From a checkpoint of a small transformer trained on Wikipedia: value residuals.
Each number is 500 + 50 x the weight over its row's rms, rounded and kept within 0 to 999. Layers, rows and columns count from 0. Numbers have three digits each. The size before them is the row's rms in percent of the matrix's.

# layer 6 MLP down (transposed), 512x128, rms 0.209, rows 149-174, columns 0-127
104:546497483555463520494532467519520498514470552459482474496439502549508403549444438494505527563558464513467412549478499352433486550469526420558533546508534506553439391564529530456455489422544460481474476489605536444483588407489539600443558567580518423456492532419501493449428497451488513401501482487481483450496558564509498489440505446425457569486523495443531563450554563596584450579538
094:491541516535514551590530509506500522494548520523435463546508428482486525503461559432410442527534444455521482529520477592508531557483470496434366597518495487505538549532474505434492589452469580521471502487557396536544596541501420538645464460465474583464509499567515501429455435485522477493482475499488493452439481432517481478439462439469528424315492557549531452448501481527522480581403
105:494627485529481487538560529497475482464502520512546507465522479502485484545474544477476452559512519436538567505412492380523485538588475530569322481489457505572467423572505425557454547541425513480538451507483613516488551533437441604435550450520584475493478521452472487464516489471495519475425502453457494368454545504503532456463432556557448581547598513447499446408481482574514464483456
108:507484570481528593509524530545547459468595434456449448506541433494510531500512528460502402506459454535434545502469412484476578497534418457462546372468432519495491513512470512500487478532572552489453416589507493488616421542576479524526518527549409568514621485531489515487512450525512624498460532532393607571496524501554480422546546476531500538526570525484473567487479412478537453588441
110:520437521524558420531518573473505520488576528565511535467582430463484451527537552564575477557513509376468466511591467579512443485506471478571449463529468526571526551489534495447457452597570428407464643544444519500515427499485403429511434469559441460572507441441516502547500531526507464494525506503508555437494532487604521470608438496567524512546506443560506528580480492547467497528383
092:504535411568474466497513498479537524536412470507535480471467457539606568458476562403471422492490554426504511567428534403403517523476535523533565500410475513526569545551500491549525552562415436447498467462432529420413504544493471467506463412456466466516507421454492476503524489527471534437497498549498501547500480576601502625505532510421493512459562428453523366559565482534449498474385
100:441557386448514506432465465543448417426526432535512555512503511517522534538504431445521515560451410494489584546494503515430549535460465612434554519491463441403591517425519507543486514510449464504591567452455512588566523549564415513423507464529557394448495478443468596547508493572525500575504457576451483441526550509519482541442537493547495442463553545414496434455509501470512503569407
090:513515522449479438565503582480482452498530470464443482410468336540560585519564506504501480506502560440484552480484572634510508558487444428426600456549498481573506475575552502574475471548495456450441502521487511537548449547535591492444542598568575429455485572519497506494539533474476441504490486485512394544459442503597505480507446622559554577489498463484474473509404491503540493442518
096:510572459617515511401537533454489451509492567520513513490547515505488560526538521480398450497422528479554536418438462500446537467564535497545488536550531541564451518514536451563366410515449408372494473543396483479498498518518548576447551543527498507537478473512464474523583439482554519525525582612418477496506540487422462523426505522561544456453476594466508604509580475447502457503421
091:512507587512490569490507486490520534551448505501540443521546553561687487517490465443529479525549413500514432442420495548501461529475578487469495483472499508477499517525513469444441411552536526497486498593539451472509526424582492526407525521649493500492421487493465518409411467495473462588519630539518482492529511567544491560442538554482428480523494380470495478423466491626521494437465
101:408436522578497490534469484445514487467437494516522500446489501411543506540512445581484574533485521496525513563518630538556548491519444482473494470436558438569489550495547399467516460444458533428550532559471472563527475534563487504387487538565438459567545538599403538452598518474433518515438484435422519481553480505461570499537437508503529458538536510529532501492537523374524483513323
114:514541531469554530594547532531525467479503532439454474389459473517389570443444460539472468474452526445463544432447518502476504557538459537479480519457459500487538450495489501519579574438546405580497495471576577523531501458590519459574530581541404503464544518506455521577479516412468484545495345567507526514518505524537364515550526505393440471589512495491559450552534471444399511546517
108:534487448499497446616517530484481491496459498442418472577526452474539459469526515476467459469452540528463447536409411506468532452528423485416503527552569408563461479527571482528511541592489535480416533469482505456515520532403479402452533547450451534487499439428462485454627385547461496487447443502493427615452516547481413504486410553505454513584492553483533532414482598562506494567472
097:400500573416506495524492518514581537441440537505524443480431492493647424509479542508461485489578431504448527432493430587569393518530574514477541509441614553529491447588412526452509441433523474546505420543509508556456475500484526571553515451525516478509525537505504529478480461553604438526435526502523586435487498540607460436448445461494427505504511478479552468524483460403587461489433
102:532565492503466529419486495530516529511500560619470515543413541464448535533544513563463483472428461480484456422512508531456491569513598439549529492458488451548397506568445534497606488492509545471463539485553468530447549457549455490404448571565537583513553518521577519425437523412479478634505538600422430472587536413421536556517534570581500451497487482449576522468540478466515443488505
102:469524479402581470562581548530556469537553528481432486456572550505515525508596542540496486502553485508461490524337454496448556508530526480546435538454414457461481453453451570456369433434461474486461459553476503487562514538525496575478482544494520426475534467493463555536548382471492565496534376537484579468452420541416470469524517485449450485416514526559462484528606542547454428512500
109:465529493479520582472453573511551515515455578523459466456544400496446434553599425434358459420483553529454507521446504521481476433537485508508533475600513533484406496466520479507540458411548520528447531595519449418537504492567518463491547427570504478506528435479438479470545469488503500509486521458466379541498495464435422617410498568462382455463443519409517432571511530501514472547515
090:518576480501467506566472451433474445482488537546489485518441427541592619530520502450459445535573477537486543453536647485490536515485533393479493513493459529531573495544487507545463512540458486535458417519508591440541458538411532451449474583484512564499504467486492496453463448522517600534564499435498420537545540597531523554460515425354485432391530456525530533622483489524511475501586
101:478486671550575557560413481488518505505461521499605485542535556561526483489471503509539493453414511491538402464490562484486504471542563518517504483494553550509375543502508531531407495514446509566485485493585524520448572547565526576480415462523510592549540522577541543490542433518493564433459602470462536416543485405510570530458475520499454472520525466648540515513482420562489530540559
098:455411468529624544538600461449557459491386461452458466466519516399518546456506427535451403531532534506503514450508487476582451408516561498495517537547567504470480539454517496561473499437478488444510557575447531572512552446588495561476527429498510417521476443578420441463456483507437483486494482485507446550428583448511495503512497450416538402506435455429436501498515432466481491451362
108:581450483456467513538478572499313502445452449446543500563553469485539531454513529524484433435547483492528505461462502495528443518466487471440543661496555495505517475562482515513449487473430472549477474495505475537497504484500494528502443450528481444535457528376479543436499493530427509510356470574502488324461454454549448489427532542495479468478464505534500407599449437507415547465472
100:489535500409530568493506460478411464486480515521542547564501487521534466542525553481514549473452506520462501496528565526542507535457566547506460559569442549524454633465566555497472512552538440462483516495575410471545422539531528605503578586522585498537507573417495441522547426516428570532509517585546488445515515517584445554535440441532397441445449580510534529462556471635461443453423
080:446496469507504531511493403551495567495461469462533375557475467529415468447536444486510518505427502551394532537542366530543452487392477471455528523475420452520618498437460487537477542560506442490465450467440515508434452490508420410540449489488559536439559475493557552511416503486532506516561587560624413511490503488434460590514537508522460490489508560420482393499489433471434546478487
104:431432500451509559599456477475465551504457537404504425481463497510451549444431479545520408458415469501521499450531492569569529428607510493501532529452481521488539581455498405489506541413499578480463485555512480491610507460435541441477482444480453484522532514519557401486434515493490527433545565454582448564593583565573511391458614504536462558518521505527525463606450463507479451505474
096:445542478450522516523524608525528429400488596517519484480566483526539504518431423556571577470488424392494430451548476530432506523462469458517591463544522487402533525535553565572460541401519484466501540484484483564515547452444492464430520534502529412459516536493432558512606425491447477481503449465439408473548574523519528463564507388534510437521594553572575517482563515463505427459490
109:440532429438547542497437463497510608516450475473413478469492506513431412507488422540497525421588512523430417527446514558523510513393489570471455609517475503575513506515554529510481474502495486519525470518486604583477528440564426565484442555517438500421455472516476446450376608419486538496492588554530589473575493453484455472388485548518560535555495473476501483422466503451483551451456
# layer 6 MLP up, 512x128, rms 0.221, rows 150-174, columns 0-127
097:514624575509454482505568536559478438430484405600392475452463465534479405485518525531423545471557485495467503474481493411430418495491507505463493552533410526546529550437377508481510509484481508482464600496506483526518552544429482462521478513515552564510572532563506499441531411455646520490430519476515563499492395609476563522468502517515526450441492578577523501517512568449590529510499
102:508507465459484573456547522490587404509491456555480568439520488492477462416498486512471530506474490612498404613562434471521471519509549528379482413529415441490562520463403483547541557433420573467524480511500440425416484493454516492538452493501555434433464634508564526491401458538494604462464528514556476501493467496528456451480557528437508549557454572544504477458475498511486446387462
109:499461539493448491525639539464498444449565537493555482407461487530457440407471520509519502525516555571426528562515517477494541522506565564535558481488481519456550573472462456540603425522498480546466470497484472463537482468470524497532461557476429497422517464584588446537515563580526499480462520586516550611493467510486463475473641620549503449536463520516353548511574450511424502524602
112:518418438482494469433478449474523466503407517549540521451438558556480512491530487483524547552432543458507544547507473544521516388526548469470457602521528522414576562570426562457496425495380440488522506490431431524432533504511630557550439425440433422462439529454490461498568454565541541530393470459492562576514481513496523474486463462495514442478521436527510402475518593431475551421472
090:435610450506535559456475480513581497521421445555536503437524466495514418514521411455547481459502561538462533494492513581482477515598497456458527570453420510579519532482518489477527520513424483476434524483492603463486432505446485400511466499442627479355418492483568497466487543487586560478480542512507485578498514651608510484532464458489480499544564473502579475417514508456493583447483
102:556520421452429481369522485615489457588532445519582558510529556538469525410560555510418529447499575475474463473526493433440513496519590505559478536431517494439468587429505518602546556524426487494501614483546532556465481532414451519497502577473441490350497450534489492514490520533505576428519448494450530493567533572426473465464468496557548507556521468583512489457495451553471556501462
099:517504474439464470492568501481572475476428440486517534501447523495502487551612424358521515472519613547531525384590525542554528506473513478445505537479532518521551511510467414439460529513457464505457518529488471612473465514472539484536543650568526513480461563434502540493428511412428486503521467485507491565403447551555519406596431535561493529490527490456452464500473494391584470437570
097:459519444474442541443475499481574432496514547477490496558525497497488543498507488578542457487458560536475445482563463474450546434457522509339462523526513499570531469508449505501571525621441555406465440424486449589495405555418517426509458447492458560472495472500518492594500524467601520455448481490487443647556457529488556475451522590447618575487552541510483519488495531507548395471469
089:534503465520508496494501565551569477508497500541499473616524533468461523514542444543491562505512534512445421467547498477412510515549589513471430459459521488570553501451427516528546491562465497564507482538476446582431543541560499487481554594458455484443480575497516500542552621453519517414471463568673554560564523477507489639459512579504439519593614434589522485466545501547477462543507
100:502431347445424488492578457460464446529530487577503574469505527467504468502563481446543476469548588616543450511551482513475494532498508496486481496520499582487472560426453407520581418426535524455440578392471458517448578446455472436565447441452494624505399514515477514488457458528443510456449429526483476449590512566463494509534572531502525472494559602459500533514541502456465568443483
114:533504519451454478527518441571485467553472543554542509433420618502451521388507519536468447488459435539428507470479406478621462436583551540455429455405491464558568429527488441544483502555516452468570542508464456466485464592499552515524518497561402499500469490571473524552385540491567467587548412600495529568489475515498445490593524496449474424503511524473510455512555466491452447486590
109:545414514538586493466490410555649495536545557510466501516404509499431442529573525481591467492447497502503594523471512443551375494542513485452459490488525414481439546475461456530481464484468514455535468493480541469537475459493397405604530560539528407518436537509481396565521446569515490444495497549465501541472531489404437491521540591524509386453555598527529540465437492513499463535530
100:524469519489457491481509472441557464504448581506589536435514506566451512447492508488563457478537591574384495523551459506478548481495595535532453587460511503480427517542482551550476488348459481495389545476517547525499536518524469550514480501454442485528510508506570489462458581437505475565431513536569634538436543494573491492495601549524552490522464437560362605450501564450575475473470
103:515470513511566501477537516593486465539480528494452503556427445560461394453511511503497496432427421521522490540570509473569544495472597572489463478498538418484554404507424535424448511487557427521489497519546443448509435626437593434531472470446429594544409496531497505503375549507434485534531470564581486506502391457556483481511507558520536488434419446534537507428547555467496540411483
101:545519469465617555506480558523496517500485497447374486535387498558461503439553447583521446452505506468423480475449453494487480519494453581490527486482446363514653489479458593574515398529471530485555533503484530458464483491499541497516516575523487436420460570485459482579501538553490514502499535546607486487527444515446465505526583630529490445472480580456510404512593546532448515478545
101:534444476459368524509604493468494512517531523499476601467508526461525555499505487443453588499323495479486408557460390550442534512540461527447405469480455465400555471497559517483611410528470420498485532468498422558516465482470549447515439551554460489486447493539577502483562518501504547518414471402490559498436531511497474517481529464544569437588566524573466530500491529418464516501525
092:466524431514558520527555563615555528551467499520484567559463475478489525498521417370515478484465567501460456446591553651476429512553511475491487413481426502501558599532478543474524518542498476523422473523480525544394436552404478451508338572552502517402503496453513480460504505487458530496503463485466481521586493588560472494498566489469463530485483477456562514529476526404532500488607
103:518561511365537539440455539476475353567567431511576553550529582494490507383476396518473566523474518475486525561502522531478543510607470558516465569449531435542512528479488450563567507527535445554421491486492443510494492512470554558526416585569499518481484534447512495417534477539427542492488526400573460455502476525495608529554512480510480498550478500499527425562515489520512464430647
102:432498465481567556418511507510469475565388441547526452510479503372479423467562465474410483409504482446453534590534508488543465491537437547466515534424514502426499511494548483459520448448563508523437491555483497495557498441556509458551564560426542451383486462568527475457317508538503474463558473401540468491566549565512521506592480519459492507464454503526447418465535546491451472405527
116:512450566453504467515479465494493409483439512487424549525479563485455486459507499502483503501476509541576442416525508541457536476567496511421487531484489526555457542538496551543574415454549405516419443544521570547529455482450527469523375480445480407484491560562605512523461498430602524531399578547437600571565557623521459512565570564523608523572504507583530513554484498509471546512506
101:547475598526482447436535472540425395573520433507472472502461517462455518465498484380457575441441530489535392514487525517497457444497476493430520450433472509551489549464433464484474433429496470549531546573461495556457510531537533514521509552509576475433424533438423522392565516503545566562488555603483539482518534529512573601529502504480437429590455463475444498431635463447512592486516
083:553489384508537491521462560440471456569576499410523428512568555561466464422523518410441535535494478619452474596598471426529538527483481583514551522480529493495554468464369495492541508455426456441509455462464521544529582465507484453563524484547463482485491512419592508530453568430388526563416558550565573569433490458451475496495515493565561479476471485528499483531565518440452485479557
102:440506504459498518501409570514444430410592484470415473570436489535425528519486471481556473484396540453478514572489541425500567463476515594501509485568535480409605482460399423582487453477495406574465473509444476475448560444499454441544538490499509449502467504415465437436504431493507531505488446461498559520585421545449545465434429491531495403532419409533536490487532580520461492516563
098:523504450424424583441496389508535445574575480483530477519448493471479528500560516563477605474521467605484426435591500581456438501494524490465516445377536482519496539413527506527428500513362403584473538435483465505424418527437518467496453504494509428518534449496551473493494576503532466408446482431565503542567526549491583483549484495482510528556554469621528472523529549471498455514544
109:493552490503428509501540469454493509582539507449572524509497501450445374540595482426490517530504527545480423472590403471465592539513495531545422542490537526428542606471517481507564412524547429516443515471468554519501537504572500524555508467557457524411510546529457374447431531458495517511493485513566476496537460466420603454439462589537542514445444505543567600459570483462524541388554